Part of a small language model's weights.
Size: 9 layers, width 224, 4 heads of 64, MLP 896 squared ReLU, vocabulary 8192, 7.52M parameters.
Each number is 128 + 32 x the weight over the matrix's rms, rounded and kept within 0 to 255. Layers, rows and columns count from 0. Numbers have three digits each.

# layer 3 MLP down (transposed), 896x224, rms 0.0916, rows 638-669, columns 0-223
141066119098140109140103111137137156132077089133126119123169206145138102130124167113069178111116187124182157170135081092101092184091183124160153180073141128107123138055115123116115145140125069115106158119114141085109120141134159158131128172114085097121098185158127182142129108162158187179150173126137054164141102140128135110142137102105177097167170158135096117108132128116125139202121151132132165121136129155061156104048094063093138118123122096093109160088161162148145152112111155175124114172174136160095180111116116119151067105175133135104154111175097132132137199180112183078184117158143130116180119144124113153097166098110160065130157125108148161140053134216082134136094
112195085134121120130109108152127112115143151144168100105185138102098125119175139204165125208155100102109111098129151121041153199139098109094143078079108127148163097049163186141114115169080112115132073177137081098101099170104157171154113149146149135066137123147158128162125169136093058130093030145058113153088118193153155096107200107079127100159107066143097113154100125122147127102131173139176164083080130127166137129104115143119139126108149076133141102087149157118183126078104147176109093109128147092133170133148106096128190128058105104164096156119090168102188208216112189097125149144043126134093139132120135173153072140105104103165143191075173167151129078160150124121110
089086178093176115100151086060149157119131129107127148096123104146181123157121123175122064125159092122106165148108139059190169143147167136143097076121085104102087112110070150138179120114170132168132142096075122090192116116117114139056165118105102166223132129138117108136120123148145178160131138190128125114164184118094096133172092202187103087111094178199086123060176087107134106144127079119154155152127119103159073115120102121090112171123151142091083090118101118153135060154110131090094182042068095202130160127180160171154190101153181112122113133130106131122078110116134139124183151082125201114181116120089121095130037137095127128159143141168087160157179114140120144152121
107154121081099095124111155130107066100167120159094101068145100157099126094072103110089104107114104149130084127115115087149139127134122135170078131109064135110158118146127143087077091140139112182092142197091139144094104114143178123118091154194128164139173165091204099137162151152171130173136126147077104130132105097126138101126131119167144151126116178116126103128109141129152142111110130184191138165169137179140150180121173151119173114051088120106162172151078143121173163171175142210118156096097161112155079147109093115171155118161164170079116096087142118117111102133121118124131163113159088158174117123138158118118159104119161112164134111111122164141151131083104086081079
127141138093065078043131135131128141102198151120164174139114106121112143119131102113135123076165078078134138143095107054077094166144159117159170146132138144096070115139142065140131125129081029113104140116136107103142121116154104131145139060201164124107104080176070077162150159134162149131072104101187115161192151131126147137102187152106161203132143148133085123054117077127171151125085087173149161135112097097094144070115108082142128137147085112177161142111183121127165136143151156094157136154133147112121120151113098117107070113080141151174093134126112118085164145166019133143128121086141124129178109144078127117138134120134103142143126114149100097150171134091191097138117
122099099105087121118086136102130100088156212103171131169148112127192136123130165065129105116095097191125204145128125124126135162135100139176116097096180087126208192153131117188122127133131148202131130097159144121128158155153123137135126206101122119148114102123144136122049100153109167114105168130149150073170067183116158090066136089113073143153133149141153090070163140128156167119071118170128140113154156112160142123142071067149130126112177137111118128162108147137188158144126118132114100135123117132112117081149189106145106108117097087101172098118113148116082121135135128104123147122119120134163144109077208129069106121098155119179141058152116066074113134154200059133153
108074149079136176054115172121102177097173114134148098198070157099187100079178120106133091193128093093167144061231099112154033134194108111167017080148105121064170127140160110218170123175132104222140113151165104191152059100194132142114160168076130137158205146092148190107078181193212120116066171125188151160108089174143186078142124144079109113104128088082121129154129065080173132085125120103144091082123109209131157185120186119077145163123091133123121134109087142180134162193120108170081157070206082077098183118138155158129156143143143089157175160108135178166115100113190142193195102169074043151083161131104142155170110129079146123093107108079148106094150153255145147106106
117127134107126140115139129156131116143088130156078150139144080146100159131086076162152067081106173141134127139138147126160101092130102149076138100107176170140131133117158120133112111096120094118146144179181148176120100126130161123154160171110109161127126173178177108140126157080112126142190135096088134169133135115081130116132157092130167108156132133167120126086085108138079134126070121068161107144095135157122180125197171117099078157156138144108131111172186151124075107103126148084155129113103140129083144107104106090150120149143128087168165106127111087123133122107130104125145115114153121158196137098149096108114135146115161078162165128157164117091083147159150122110106
102130054120091102120071149135095124108117111138120128119133134135106152185112151079168128141105091106147097121135116107166122106149154138169144115078122163088129114159130196182195178092140144135120138142187110072131148080090151137159150127201156107109156110159133140139129139125192136139151118141140099169133122151119086116152085159126042138165085120093162130155146168150167169107119112129135058186182104185184071083182140109099118120141166132127079143091127120110117136166116120129131138118102175174182137136125166100146176097118137117105110106086128125150135091123185149111089108154133131114122163144141089085203113113153061187108088097167096089151117123075062138115148
108147171099136087122109107177091073070121126108143139183115088074092158104086149047158139109160122135067089127149129174126077129181089105146178109112175045087069198148139173080103168131125107110141082146180110125176088122173145122127164131095189077117135188157211137111146104100108098181106088117123108170176145150155092125170123185088132158063135125130113152144086141084088080091140081140110116122115214101111148167089121152086161142142128106146192091132086122196097086086119076166118157123125114070130144141022099147069180096087135153179092133145140095072105110096163098142137139127110161109130124141123138172176103152182130119118136098049113155167172104134142138093163
138059125147104178148124132162175164089129151113145125146124136034163113134151120168131158142092043146101146081089123139161139174116109101097147104108154104135140162113087159087147105161165123112084180131093086125104177146117173147112138121114113179071196092105084108148128122149156147101101111152097113106149098074179128114110117134099154138153119054132145148073156168141070112098128119148074107077125146138157123147122088121118073139104103097098071074104104130063130119152134130128098129124130139190129154089180103167100111098124117112179120146081079123154109117110111141145154110135164139082148121095093103133158108159139100156124154162187092139160121146120100175171137
127177141112108088087144145103101087093105124178102115152170142084129158149116164150124131106136160118119142195090142135137140103147128133143107128107104123116097107084097157135120158140113081089168129061130132163116147134091129091170122148131122085107132182127102066129160118116104113161162145122198154181174144102159089072172118180193182137166109102176162180090074115099191143156154094164115122065141089072065105148127143151137066141080129094153126175160135132144143153150162152128105152097088088071152140145111172116122147084106115131091109155112145128136180134087135122129111135086149123120162103089072037156111142101118209125144118152126090097121170107115150122114090
141141118156164135159191118099100145118120101124078102105152116150147147098156115137108103140093151136101147104139121138116109116202092063118105145116142159142151094183112077150160105089138090090137130057136159126166104188118177116113143182126154163133119175070199160124180176129163111169184151086179146160120113200092069106069174125126146129148095024095143189126175080116134129154150186121154129152134162124128134126126105170159056171163211116169237120143113121159060146136112115172099106148166095058151144113167154110151133151165140114108107116103133154117145188119095108134141153122161093124102123139170206170180128173131136100106132140155140154114127195168136087140159
100134092106052137152122102088172158167146105180103087154094128143143088100103153145124141193096130076130167202073149158126095104138125155128121117085137142149173148096129135141152066059109091156113127122150102104141069072136182141205107116155129125118121108123173134134123124098173091186145156140176085102189084105102134081079103128149101092118169155140137099121181136148154135201124144141047157099161154119125143117123100115163092047131127123153127123172138123146081163073112162097129104146119103082192137154130153116176193090082114165148121075127099147127165148044131079118098100157188159088160140058115162118132228096137101145145125156073151179172104111114100098115109
093147138095153116127157149100129147142164147147106146119128153169107138092085129140163126117122161132144131133129132153116143123153139087139091139092072132106142108181130106116125153139115129142100164137186126100097133092140150163148115116084058181147154193133138132093155183146108165115129107152115087146126106104121110164117103177117133116121093130152160147188108151117161122117138076097137119126061175105157137083125130146093127118120123148175104111144175150107061124091123113165115161089148089164127142078178098140097124094131154089069068148145053159122127137163130164135132107161138115073116132154150092125187100116119164199138106167106103166153129159103142142105159
179162187140215132142098095121141125142144165128104162158132158122167120134209152171138144148138141125099137140130066077132134127171145113136114036099098144086172122085074131129122131133113047159118165147159131141097154182113122146111144113121060164130081098080103132145115138103115071149114153094065117090128092121080109082117158152096141159145091101121102149151109118147126116123187155122116173145146111116114162143130155091187102069153120118146131163066110147174151171169054150132117161168177093155152199104152110172122081113146146157158130096108099145171134117167221101153127103150138104174141131124118104119142101168121140082095135134094158085122153153134090164119142
127153130148136128120107135130120130115121148125123108147102151160104130093094100142141092175131139112082165129084148136147164154101159059095192147104186082120153139115144129076107123149105126132097153056100140164167124103125109160132115093092139128119128101117199178132096093146139183081107093184086119117104114085172136152114081105099135131121129159112125146110140156075064194130113092066101107131142110102127125156097123085152149208114123119205091178107146170098057153148080083111102141161128107083123149168163099112152098128101107115121090149122142071101185170126108168141071130113114079126110203152160088109133113106149163167189139105158158116123117144190039161144071
139108073124114163112110189180071197142097077116163170132165107147125169060128116124128117096078146164144197141103141099186082175121150119166153119155079143120130139129163068151107147088095163138079179100239180100127082110137096194133123136238054130144111169135078115163062128109060181138100203144141095171126137133126166147153159092134061149083154123183115099117142115143054108128095159171090078048069175161131111138096160110152157100135115177147149131083145109128165045121197170186180142122199167113161119134140098106084171047095126184152152131049108121153102109107160199104152111120201078107187092095079139082168198141164100097080167113115119158125116083107142067112167
150077169137104112142161081124168135154071172082110172119124139148073052148142143105135115142107138121103124120075099148141093152039138133146173128107093103146116189165128116106102123178075030142141182170110096131167130160140137167093090114083078118148130134151158184163162105100132139151157170151135169102175072137119168105120140146152147128124095094155126147048168137106118181075159128137128158168144123092116144159094069134158191159119120130128104123120076124151202070117128076140074101141070146108056108146135064085108125064106168141111183123107131105163201100115130125114173099176094074132158140096080155151113174176148182185079165088178177159098099129072091186169119
075111166130116127146098128160096112117102137140101123167136167103131123104124146153149080158167142144113168133092156089138139142137096138111134109142113125146140099148187109125124168155122102114114182141120105124098102132122175124091134120130086068145165115104099103115114118110128173135161115159137126115103101138106080095150122160098086134177156126133104136154118063113150100097086129133080133104151143117175148142080098154138188132169124113146103146115180134142170141156140125179124097117120060131145097124144121122113127128107135124157151118103102177160140151062138101166084092107087143098183110106112170110146159143143183094107168137149105131103154163152139122105146
169156141152065118188130110120115175125129158066143160146118148098121103180145107178152077120130114152095107137129131142147167141092104140151118146128136103137147149148115093157128109107105096119048143089095097139137129155096135209143131120073073144120139103114124120141124099137115142136107172141128118063146139135093150120131118126117139095121152116170119141138111160168154134163117158185101089089162133114118126113103069093133148120169135096114154113099150164161087129037133131136151153172076088164131117168140134117134095104128128105099143098118116134184114102073154135139093121125129092147179163163125163148153131098118169113141117080118084104115169159159146097148138
116142194110130158134077170102088072133139134124094110104116138101126143102104115097141172040129163199164126100160114131138105148102127121133121072139148129087172136186062135150124140102123156146086147077098117145122077131102148057140087089076128190113127090140121157135169121124133088166131122133125096146109108084115089069197159123180151123152130086161129098090171159144126121110124102146123118184139117109117113126080125133131142180096129169123097150108156163177120128173143067117096147123096095115171165104093094140165099050132092083120139138070145133177118115061049159125162166021134157075083126130134145156136148109168143154099146157126144151131152109122181134129169
115150116127092052156103142144128112138121081127083172115130106116182099092095123189085191210199154151154206084161143105115127142137118151127104119125142092111081065106169119121135084149182151118160079109133024123148180172163085133129232152110157054158057175168184112129125182116158121190157150114128132089108143119126145096090180180124158164117142087101071143165100173139017080085123129124152110165090115089092122137140144168112090083130180109124101113075167149212180113188172126151102112188152172157158123133082125169151150183083125132121120137120080147121118100062130186105120141142157130174034128173174141143130099214112175090151190113155091148139080189154159119179134
127096117152164147114122115152095165138098123160086109120167065159171133167156168122161146174198114078186112138109131155118151149136118134174127154056159168134109167132159195120141061142112138121155102143148114185145119141106112128086147097127120117124082120124143133155123192120126139117066152129153127108089090088105141102127111145167161166092144115172110140134152154127122113142198113134119175135115091153126133075158099126142110120139123117078145120165181138157124064073138107160191148172161107118117115111098112110156132196128124134099155164139112128091140166173127110092128143106099124123135093126126128114156117143123115106157151148138104113148114118128105103105083
131138189192114145157108139108115138154114161144118179132079118130139160076126075132175120114141147181119117125162132153143120074119172121107095105048138127125165082080115223131149144138129144113154145134118163097157129144131157114164111168163090167117092073112142088124121197136118164154154163177077132126099145092126093099154163109100138159134175113144118147162152128081149124081139129119119121149140180213155114156115099113145051136208157131086162196106054101121158156066167119167118182113098075128106092176140164189160138127166180142105136136091157097130090137082164120142064131180114142128106144144075115159148113131079152137112091161140142165086115124202123125117165
085138155166132188103140130145119104165076128129124109146094096088130094143106155122165100098093063141157168034096135111227110066165091100070203045150110093110112119114126089148116156170123169156119075107183076123150061106094143136140084149147134090116086126116102108110090171079158123133110149097157142117136171117102123030162140143094156159180140138168119114128091193168142136145205167143115171098170102119120095135140153130162134122094115170119108142126105155137134137076078148120124110157112066080116103129128073123078117123106164140129135086093156202155118184202112099151081094134130165134089128149123201127171155121149118159164179195150171156181105122142086088140126
154149120103145132118059098144123060153104153111108112079145169121119148148132126147184181113169094144092119112100152140136132131116163113175111197185111179178096121121088206148178083187086144114174160124105158115103100157111111132178064147142076131119113085188130109135085147117142089177095169157131073104109139106116114097139149154106154147115106114210094226135139088175108066089128130084117138077090066094140186112108164155128093092135099127119132147121149168131125124109152092102104111101138116128164078136084070161140147077143054141113148123094126086108150132159133089155081099086126121118169104132090101169137080139158125123126132119085123136163120084153129149127139
100152154101156169082148167077128149089165162117136108139146197188154168086163133103145139190141125170138150093110154058162131116086119159153152098095093137117110113145171107156111161064112141123135137111090131089073145123079171138115157112155096097101114116112134122130167142138138052126132116129095130117098141165139125091167156092111089126115160143115147172137089150129115151118146113097059113085157149114148119100079174095171056118130152054154102119153132091111199139115170109170118146177104111087109138106136079158127129123125103196107099178103177178107131180082118094138144190159123139159080138153102146210119057124166120186150096151078124153110149111212168150146115
151117195092135221079157118123103140107159145125110083110177143205101107141140121123127148149102101106073104124175157162175148121124126148144096118169150137128069127079087133123157195180116133093161161094134121127145135153168088105117196132127107025105168125109102117146068071098104094158128082132149119133124153135110103128121167101183132133142172133126097101113107139110109133100148114168125115116119153170061152136119153139153180139136173147136112092104158156186139108052148147109131071146148175147145094156153071144163156174107160166121175159091116134115131111172106124147148137168141120140146154136131157125111126139125128146153104115140069137105163136172158129145153
121139177105145079146161180129165110103176076111117069108105130097083127070093137111107166126116131139139126133156130121124097122066151149143181106143085036107080140151071141104143114144114178106127051120148131099114156089136120139109101106128117150091112115096164152121101098138169156114148108135122166129108090133159151141129130189187118125127138137148099117190113137148065093093117125140153136123144127070130080134120088121138121131117096173136119124137141036164145127103129136135135151169121073106149104056141097110127074141100077124106174100109125184138131156102124157073208159150110119150160157139103083075132122182124113135162099123084109107124118124179101159161145
144065113078160151215157136226146136054180121123063088173153158120078152060158122176112187123141162127103176159138167201069100110121060198164115179105101159118080053146156171088076131133103068141177047145102154113112163131151109193053160150101139073177067130166132116122137151143152141149072124127162162100146167183048155160130153184092165114173095169107204089142067198156133130133164175057133165115140085114192147105135124063179128089150171144176131142100112155075065122176095156145120100181096177172159090158165077108116135121100202077097128105181120155183106129060231130094134096107099156178141144211081163069118103109075079063085148153098132142165145183187127130116111
145091130109121202169152113147199144157152147119169097124059134162124154115144126117156091124159157112148104139153114114192117120096141161148093214071117135126142079056208187194095210135132118159149130130123136100075096141108124089149131138127028106111123171160112111156144113190100125093165211150133169143154151129132144165105154064119114123138175164166098127115095145103096109098143109122132137162115132115184175181167117108140128144175088136135074140087122140103173115144149120098156107160135130106155190122076079173092133106096086150099125124125139138173153116118116137148123187118141143122139110172153159150121153078106095098156117169070174126149127122118146077127095
# layer 3 MLP up, 896x224, rms 0.13, rows 639-669, columns 0-223
070093164189122098115136121109114113143128156125141065132123160175078160137121139160140157192119106103177145104145113104115105125142106118063144081137166127128186150114139118174155145120150171102143091112192117144155119096140196080146040082096120129132108163138111126137086149134207114101146162069147165096128093210150147185098119112142154177111119130155101076145079091165113134138148115143106095068109137138144091025154105078090159170152154127103133084145120086059147165131111103116204101098144181156089109106112118149054114201180155091200060152164118074162100143118154075100119119171166164136164134166090121121140142159176109100114075060076241158175105102104108156167158
131133144052185116141123145091094093073101080131099133113107093165147025169150163080159072125149087184082156152077137082071110121116113087143070055144068160113096139179095176056189132105153108130144100104141154116171017077162132099124163136082108110145148161123180103109146112162124158096130195168105165125101153141077102106125119169181133113108041073177103179074178153088153154104140125147152096125190221082124113114083092178102148075098148160109061171123125148138118093106128130150093135092124102160112104130186116079186100110105198092184152102118145180186117077078075150164123087078149119097155124118085150129130134171087137072089120124132087149132144131076111199058179
151118140148110158125113101158115084156110077179103137159136132159054108111090123095076115118139199177126093159173162101094136154142106118106188127088184080153200144087131157061046118097099149137069112066185172061118133081113159129174076141115043145094116128177196137113115163146140118037090152105103217150152065114134085202104124092072143075120082095162175127192110072106112146115099143182184163137101045094136136122140120150127125123101169112092133165095168107109135137107166072177114117134111181173131149125113104140112162087113146193159163132152076087141065106144117043139159126152125103123155096099148165093053110142169131136125099117082099097096146120137173060141164
124198137099152128146137158157131135134112210140128126133114173122166114103157094154134079139227120121138119122120150107040115145118117130112156088192102128164073148113125108114162112133131161119140107078143167132120098140095104178192121120142143119124096138143166169104088087127136146106114144103102178125139158133140128139103209095146163190158188115099116151152106139120100145108123137055162188050132116179099144185128054178123178077123131177139142132094104083116112084154111165143076130128111134122101132094146111100135099165201188175169166157148179154065092114091107104139128097130155120072154065121161107220120150130084143115094124152165151109058190155127122121118078
156130143109119091122165132065150123125094117079123112126108149095124136106163151125110146176092085141103158136181113152185182078143092126126134143138162121126068124119079131110122123167145117139141130032215121115137198071094052105099118145151110123154125143111094128149041124164135143120109098087116170116134158115074191088133121056086130128136149140161131125126156160126139156118097145162175129082128141147093159147146133162105168115165076123119087113117115128148133157122179119097111156127151212115106104134082100116136135158175174192100197134112128104138101090139127127174138120124095129095057157159119140100099171092146136147138140110116126117066118108109142123126146
088109075149099172135106128175114150104108123162141152150131138124165087124208168178182168148079092154093108139095140132152115140117099134166149098055160123106101173084166106099143167158157118109073155144077099117120109146129107095152080142127191127113154119083144199126117191073116164129119094139106153192150108133115103147076101147090161117162131119094129133132121177204134134096101082124139102087111143141102105156148141163078126110152113129146162115074130125093116052122128118121146109138150112115122178086180179079113126093109175122124139158132164131098108155148127116178137084108102193140136158078132175097065151132125110112108026116186121097130153096170131118114145
117135150125196207121122159179135116129097117079102129137130136141112115136103144063182087147107130144144115080074073128048163081062194116109127081167131100139180181177139170149155138062129092116141095088096084088086114182219153126156090199122167140097140133071139172151097139121138112138137192103175091142128132165120067125150147130166100148143095142159169088110190061112153111146044074098071108123137066088147148125047198139130156175122121120091153102097140127153096147118145192184136133141134153127142139076111097092111180114120169103175153086064146120142146152129155114090099132073112089138114080040105105137102086141190099101106088160094181209144127123111137142129094
124082138119155177118078184127109154112121083082055093146108148100062143132118075089117141119116179134116098123097127120138178155071090127184045131120075085145119101177186127151104144124131116140189126153057197119092145152180140134148087114121114084086109107147103030115129151137122177166067112146127144171108098150068100000093091104082084179067147181153178119101147177142159128103130175119129109144118088106170113059150049088138172164122115119081123157133174126145115154132102137075116092134137130144160135190123162074159186080132126167030128128112097117150155126128196082072094104160120113106106126140136103170147140098143102136125172113102148157135112072122072161110114
084022136127082108144109114115123039075105137160101186175127070193084144112103149116117146109127135106192101096062197099166088146131181132134130213128149091197090140131163161165115102171142105159144150120157105162150140173114125139184144117157130153063191038089182126124167133108105142111082076110161087128175146126108136097138102174112134149179118132107103091185089124147114110134057126154120142114146127138103140131198187086130168157164096090186163138111145108210158097127160150147106080098135144104153099151110104140092157136172121113173076168111133103121132162136119143121196153066123186179113185158134115146162135113135109083138137156134117158107121141050095120100025
141109127093083140105117094090151082148180143173116111147160160095149083094111114138114088161151104131117081109087102156141163100108155086102123075122147074105142189152122130134089114169127132129174134185121175080125183155105114120122129077151124159122121159171190136117185170094138147147062148153096109031116097120141097114185126112114123155078089119186181157135130068104157103095127111100087120151186138125095128123113125150120132123133172104173082145102154155127069103091132139135112149129069128086108146164140101146151095128141175096099134140135125131073158115114105122137095098128155110138121149140100185135145165097131151175093125162139138110134149135102157169121128
108115112114075116167146134123103134139137118126144139111158143181141160138108089174093162135152146195162112132085096098121100078168128144136179136162082091215093180142111193156078170163179148184149101138059113155183162152142138099133170101078114105099132146138185083189124112122117134152124097070185182092138188087134149127113087162075128100192144122118126120108139142154151081111043159100136146055177112141096108137186148108113136209085143147166109125183031108133066177086144108118148133151131147166120135101143048131110116113148177095124147140187160154097120125119106107123142100153178153085098132091159094152133044182079124091030102144162147149141115154092161158125137
141148160157083115104126139114186056174141127146120101056148128163123144199149208092139165165125169130107136129133143118100106135160073140120169107091113169132114150108117134182181167161186153136109115149165198128125120113066134168108128158118192167108164118099129128091134103081163134116135118143119135120106141120142173118137073138101168168125055092150138107141088189152121134111146131148170092106105152101086159125104089142143146119140096140087069113152126094116128148176133153176121166109121163175074161140131136128115150097084136158168100143142130146140126131148148137084150118191132118104109153107198136148114135099099181125092158207139127135187145095148139123124153
155131152121085098164131146108114076180176092110117160131106127118136149211089138109149091079147109146108137134112169124124172101089126130061099072138092060136132120169145073196091132113115118160137189054139153162101116160080149106114101160189148121083184063135105156119106141076083139146104133173076125207127130157118109139079125151123039119141110121140136179140137123137160136086128176217054165141099134161071151128160091121122074218136117101135132156121160147132096114124165171141036132112076105162130195135142130096082126116115157120184069127159132161086148095198090167145166104100109122098117105127100138164105115134124160129102161177107147118108118137158116089118139
148102129163111148159178107135081169165117127124124162171123107128154117130112105159138206078169098067101185109144112066180143116188122160147170051133138193163125157150047082147124182122063126124069132181130116158147106094100123156169161064124204115130135179074137109127131162107115096175199122114094096103103074126141118125069115097127146069089115096127110125115153098109165144173075168086144062122094127113108135177180119169144123137099102090162117150077119145112091132133153137171134070100172158084167089091102197118114133038109087114124111134134142156089132181140129119154113146091141138121106148067209107104160101153139108169106123099128139187101091127144164172073084
161207085061098145100104150120085127133155141167133136138121158139129179142163082121119122117110114188061112067138121132115111180109123082110147188148165115119138146119162100154138150098100102134153114080120131158145116133146128094169112108093100166094126148187112161114089078145127089072196103120168166102123056075101138067125150072172140138123137129173150089145165088126107114098155153111049110130103104116110153156161108114161140120107171118175165132169129109133085096151112126094137104121116171125116079076080105111177098105141068137123139110121166109137167128111162154147144149106128099187136137132156141161140117126097100180083093124087126139154056095122098165083121
123162177099114140128131141135190080142137199091154150100123137149137154091101107146175172141098096135099112179128138193076139092189180156152120120077077111121120096142123179139137119102142150211076134127125105126117116161077208104115133211167154195082159154138103123137130142126137109098159081171140122090087150152133149114132142108125137210141111152175090167205068159144117126185104112164102113122097065126116116075091108140119126077102099156044101129124121068103144091048132225165138113159110113173111136106117104073133184170092136127172176081107162163120107106167104098167113184133147144121149104118113177130096152187080158082133132101127132121116148095149114141134107
094126148160101209090109095103155116109102235144187172129158114131164120153129180121155137124150117107140064083075116143163185144152102133108124134125157114099128101079104128080106100099096172108130146132128156095182194148155129115159150147150123125091149118106101161098131134121152133057121124166133075145084145093115114122141180147163117129112139114129148152183159143114190158044109146141152177124103144076125139095191159133164180138154130104167095134191107156209169165096112121111128144135080157068116115146128122128137117096124134086164117142141161127157130086089158107126138114126137168109165107146169139063098046149105102136127119117128162096109152122066130117126163
097149163178137139140160165196185132107155188107179164103107130151112074072093158117143137233117196134089123134144104099095101082067062110130113089140129159146073176189125158134055075112134111149126085089171080145126113130129114130147167115148104088160152150099148172136136139124126135213062108121131109153149149163146142104103131109093153145117102091137167132122166173125140140153094145115124136162138114101122104121089136136156200112078188107159175144127136113094121097081145165167112169166097170129109164058199093082119094123136182163143144136128091091208133176102134093116134134180166116107198161106158118140141159183102189142124132113187126116104128114127113208139142
095118200096154138100155108152085091088062128144114148116119125107213151116142183120115170166166135127131097135101151135039061137110105111120045153140102146074122144139124095137165178159133132141139081102104127141143152129131136125169207137112124150130166139123138098131090171099100099144178112084090096095148124140164125131106097132130172150084171173079090098133138100113100156166142165093136147123085128189142133116170131136127152163119142090117096091119158127151100150098172157081082138151090156121108144087139138136128133121089110158110095123141134122092127133138170129086108162115091103150130158085132078161154122112082165095151166126139135183168113158110125077086084
126204140163095108148061125126060097095133165090140142161131072123129096157147092093141076131065127098116069150167144109128133175130161142110133179147106150136058136117136142132142096134119158119142074101146131089175131117124103102144149135144107131154112151160096142131128104119142086098127153102154126215122112100044080224105146122101080129120146086124106096084083090091210138157189069079139098069177080095130115157126171167105109139142189136154120124103158104108152163134101158138159125130146137210115138097091143141181096152180165136206178094155161149136181116063152096185107141069091121148159135127124112120097106134082169121162142105115075121113089141121138103121119
105090128102123108103129148139133069152119096099109114170128159125112126052149137091116212096143122130132113103155098079112105124230185085142085121119105105096129181123115108145158193152132140169109141117148128139139091127138189090111113096151153141115163095104088136128149118154159173144133160149175146118162138157135157103178090138209130164122109120128127090114171086141109107112146167170103123070169178080082127065145142126063151084122110147203106142123178191138123110114166119144059111057164106150095135099141122112101160161104133152065093131080116151127190111102132183169147142122180148084064153183138196081133147131117156094142102147135186154145163152072122164106164
120136129106132099113088124085132145133100148119161182128155105097104096135144074090103176109126119079135140042164106170143152142091135124143093149107165142140055178155164089139151150122139154106109145138128056153156135149166139117139178107138129092097109053108136123110158177093077130137090112108179152145125084139077125179106151122161147116138135154164123104181114181125041096129165208142141071184157153075170130147108098151104172130138165129129112089149141073088121087122150109102104156176107187147079091150082135142103150089177121103144113141088186128112077125166131098081083150128108108158122095205113107114147165165083155073141126128164092132118092154134109140140083
139148144090147152108108157103136099093059145113128112124118144060161114139144097110125122084159124132163072080137171126137156120067161093123091138110155174139099144152194163143123097133165131134169148136149151155119131129225154176047172154136122144131149098134145135159174142167125145113112141137202147106120082111146153175176099178164121068083154085150170093058157136169150076111107093123098111139015106083113116086049081129166147089111157144160144124119108122138115131112134146101145187150064172152151086132121120124136072094151160113118116140082185119110137113189087148114156105086127085119113096130140117124102196121181116100105162153108105137115082096072154105143102
147147103102156115181120097123182139177114096163074118075127070141098153197117140138163114065136126130165121132107048122112114186149151145152134108091199095137163138113096088094143140133083078137121162142097140144119052117115124166138080131137128133191063108107224148150143084108104138105111145160096124136098138095087097103056117059124134076159095120132140143138129135165138113122135166156134153136123122082135095184126125122149162105135112124116108098160157127106145144090151127144124140136103128132132080124113101122143130151140197116111127098122112098138100139165180096059072128140060142132132143132134149117095092115108103133133109107109124169094113138209162127105090
144132096151119125124081094149156158142134147146142071150080152175133197135109132150158120109133089094154155123163141144148106120121072103081136073122119139160214113102056122127076174106106152170220131100137071170099090129187102131153095125115128072141132139146056131131140124133113127145098141116121158181139108153142106140129097128090161112182118183165170187086074146191166126130127079134152099090189090163132126140180077071194117092096120109124106090098106119113123120091134094076134143097154152171101149094105082171045138104118175121107167128128126118144135161140162078107154174117149131125131145075158105107196129123127072160123161107110139145070147143173182127153139
150111100109141179091125095184140069143189059111092160123136129068039131202128106114146095112063105165121096164189166108153188034121172064130101146125064128126169101121153025060153104139110059115081225148114141173070187012134108132134059114106076103141104113172120096079097141127184097059146086171165122228164212177125160159121152175113150177157129159195043159106211135163123092158121140154098142079099109110186164133107099121121128161141217114138133167112145176168118053129086136180085109115085111136131200067130098179087118133142130114176180163145147108089113167113141046112174117061151154060144125170185151141112073186072106110112139158054133142126111138100156080145163
100144102130106127120131113138173110137132142111119113100137172119116159140157168120103092103126112122121155148168126148133160187151165154132127127075163146134092126124092141109147140166109103116157153125067118135196098152096132106152116142175159127122133132136095120106096093103164112133140120160189191146150133127138112150133135116075126166182119106068024170121122090133150161100089160161134165175128177154138107138092105103126155131115099174153114074133119112120155165110129096128139122146108136098108121128159138135151138101144128140176128145097141168126172146170129189105138158097110153112139145085174152121121123119144149110109097163194184119115153138122114068154142
177154115096131170098135161123088084131079052036119093126156133210118090172141075119143138129125170114115194055205165100199128149186125114118002119114099171177173129108128112146178165122085164126093157094124177107085203063186092075138139112109165047120144121058119049116114123110040087118136119124147119180106143124157179216186145149202040178129166061147153133189091095118080175196126166118105098132100092163104113127084164150107118131101184150099147114152121174121101091101111177120090128120099163109102110120141046179098182132118151116172184190102062140106141145138096121085162083128162167173186141143139146082125121138084136109086119114095116147139134163090086131115168
138187146191180099121134121105121129095113158101166095109142130115139145178146079109143212111096127126082153152131121031121142077092102108113136102102194097132152124146128151090142097088124129118126099126104127144182178130213072149072118097128091128082120131106181155077132091174092118083104130113065114133175080147139087090125083193095153083171202131119105095143160151158107160169099151127129144085165139102106127123183121120181115130108175074112135163107159113143163102143105144086183112154133158109099092113141102138103130114120175101097141131169177123115106123142081167094094141196124154075127178112082089187108113150139167133149125152092151143196153103134125196175142
159089085137155127151195104153100088078118103124079147139073137150135148097194120184090135092153194136207112171147156165108136184119097100147119154120060143153073107137158164161102040160139206173135109122118114131128147105131065124101111127093115090156080154210123105132129101157112182109087108117158142182148128192064141185107105128111101076155088142121164097066088108155151106169096175073147101110112066163135158126163082104182125124170117108092109136139140155111109082191146149143176110096122150149156120141158103102055129107124168113157107102110150108200039152057152087073151122126095098157120100127146087136140069139102075135098096098139143155100191150152139080142141
121172095091108195126136126122131096103098105091182159114108074169136078126148174144163090032129077139142094150136102141110199166110137123102123114077112123162071124110174098125122102090146117123163092126125200131166079143155093115134121106137081058153157184151168160179211166144077131185100123119174146127141118074092173117140151074117093119145116122151168183165139158166127155129087132110145114149111144161132133174131163072232134129126070135132108169067141109147114137087148143113130153137085125140199101100095140148138151102062137047175093089156104174111094094137108115180089160190142119155131150180120163137159152097156155102127170130096129062159134084116159060075106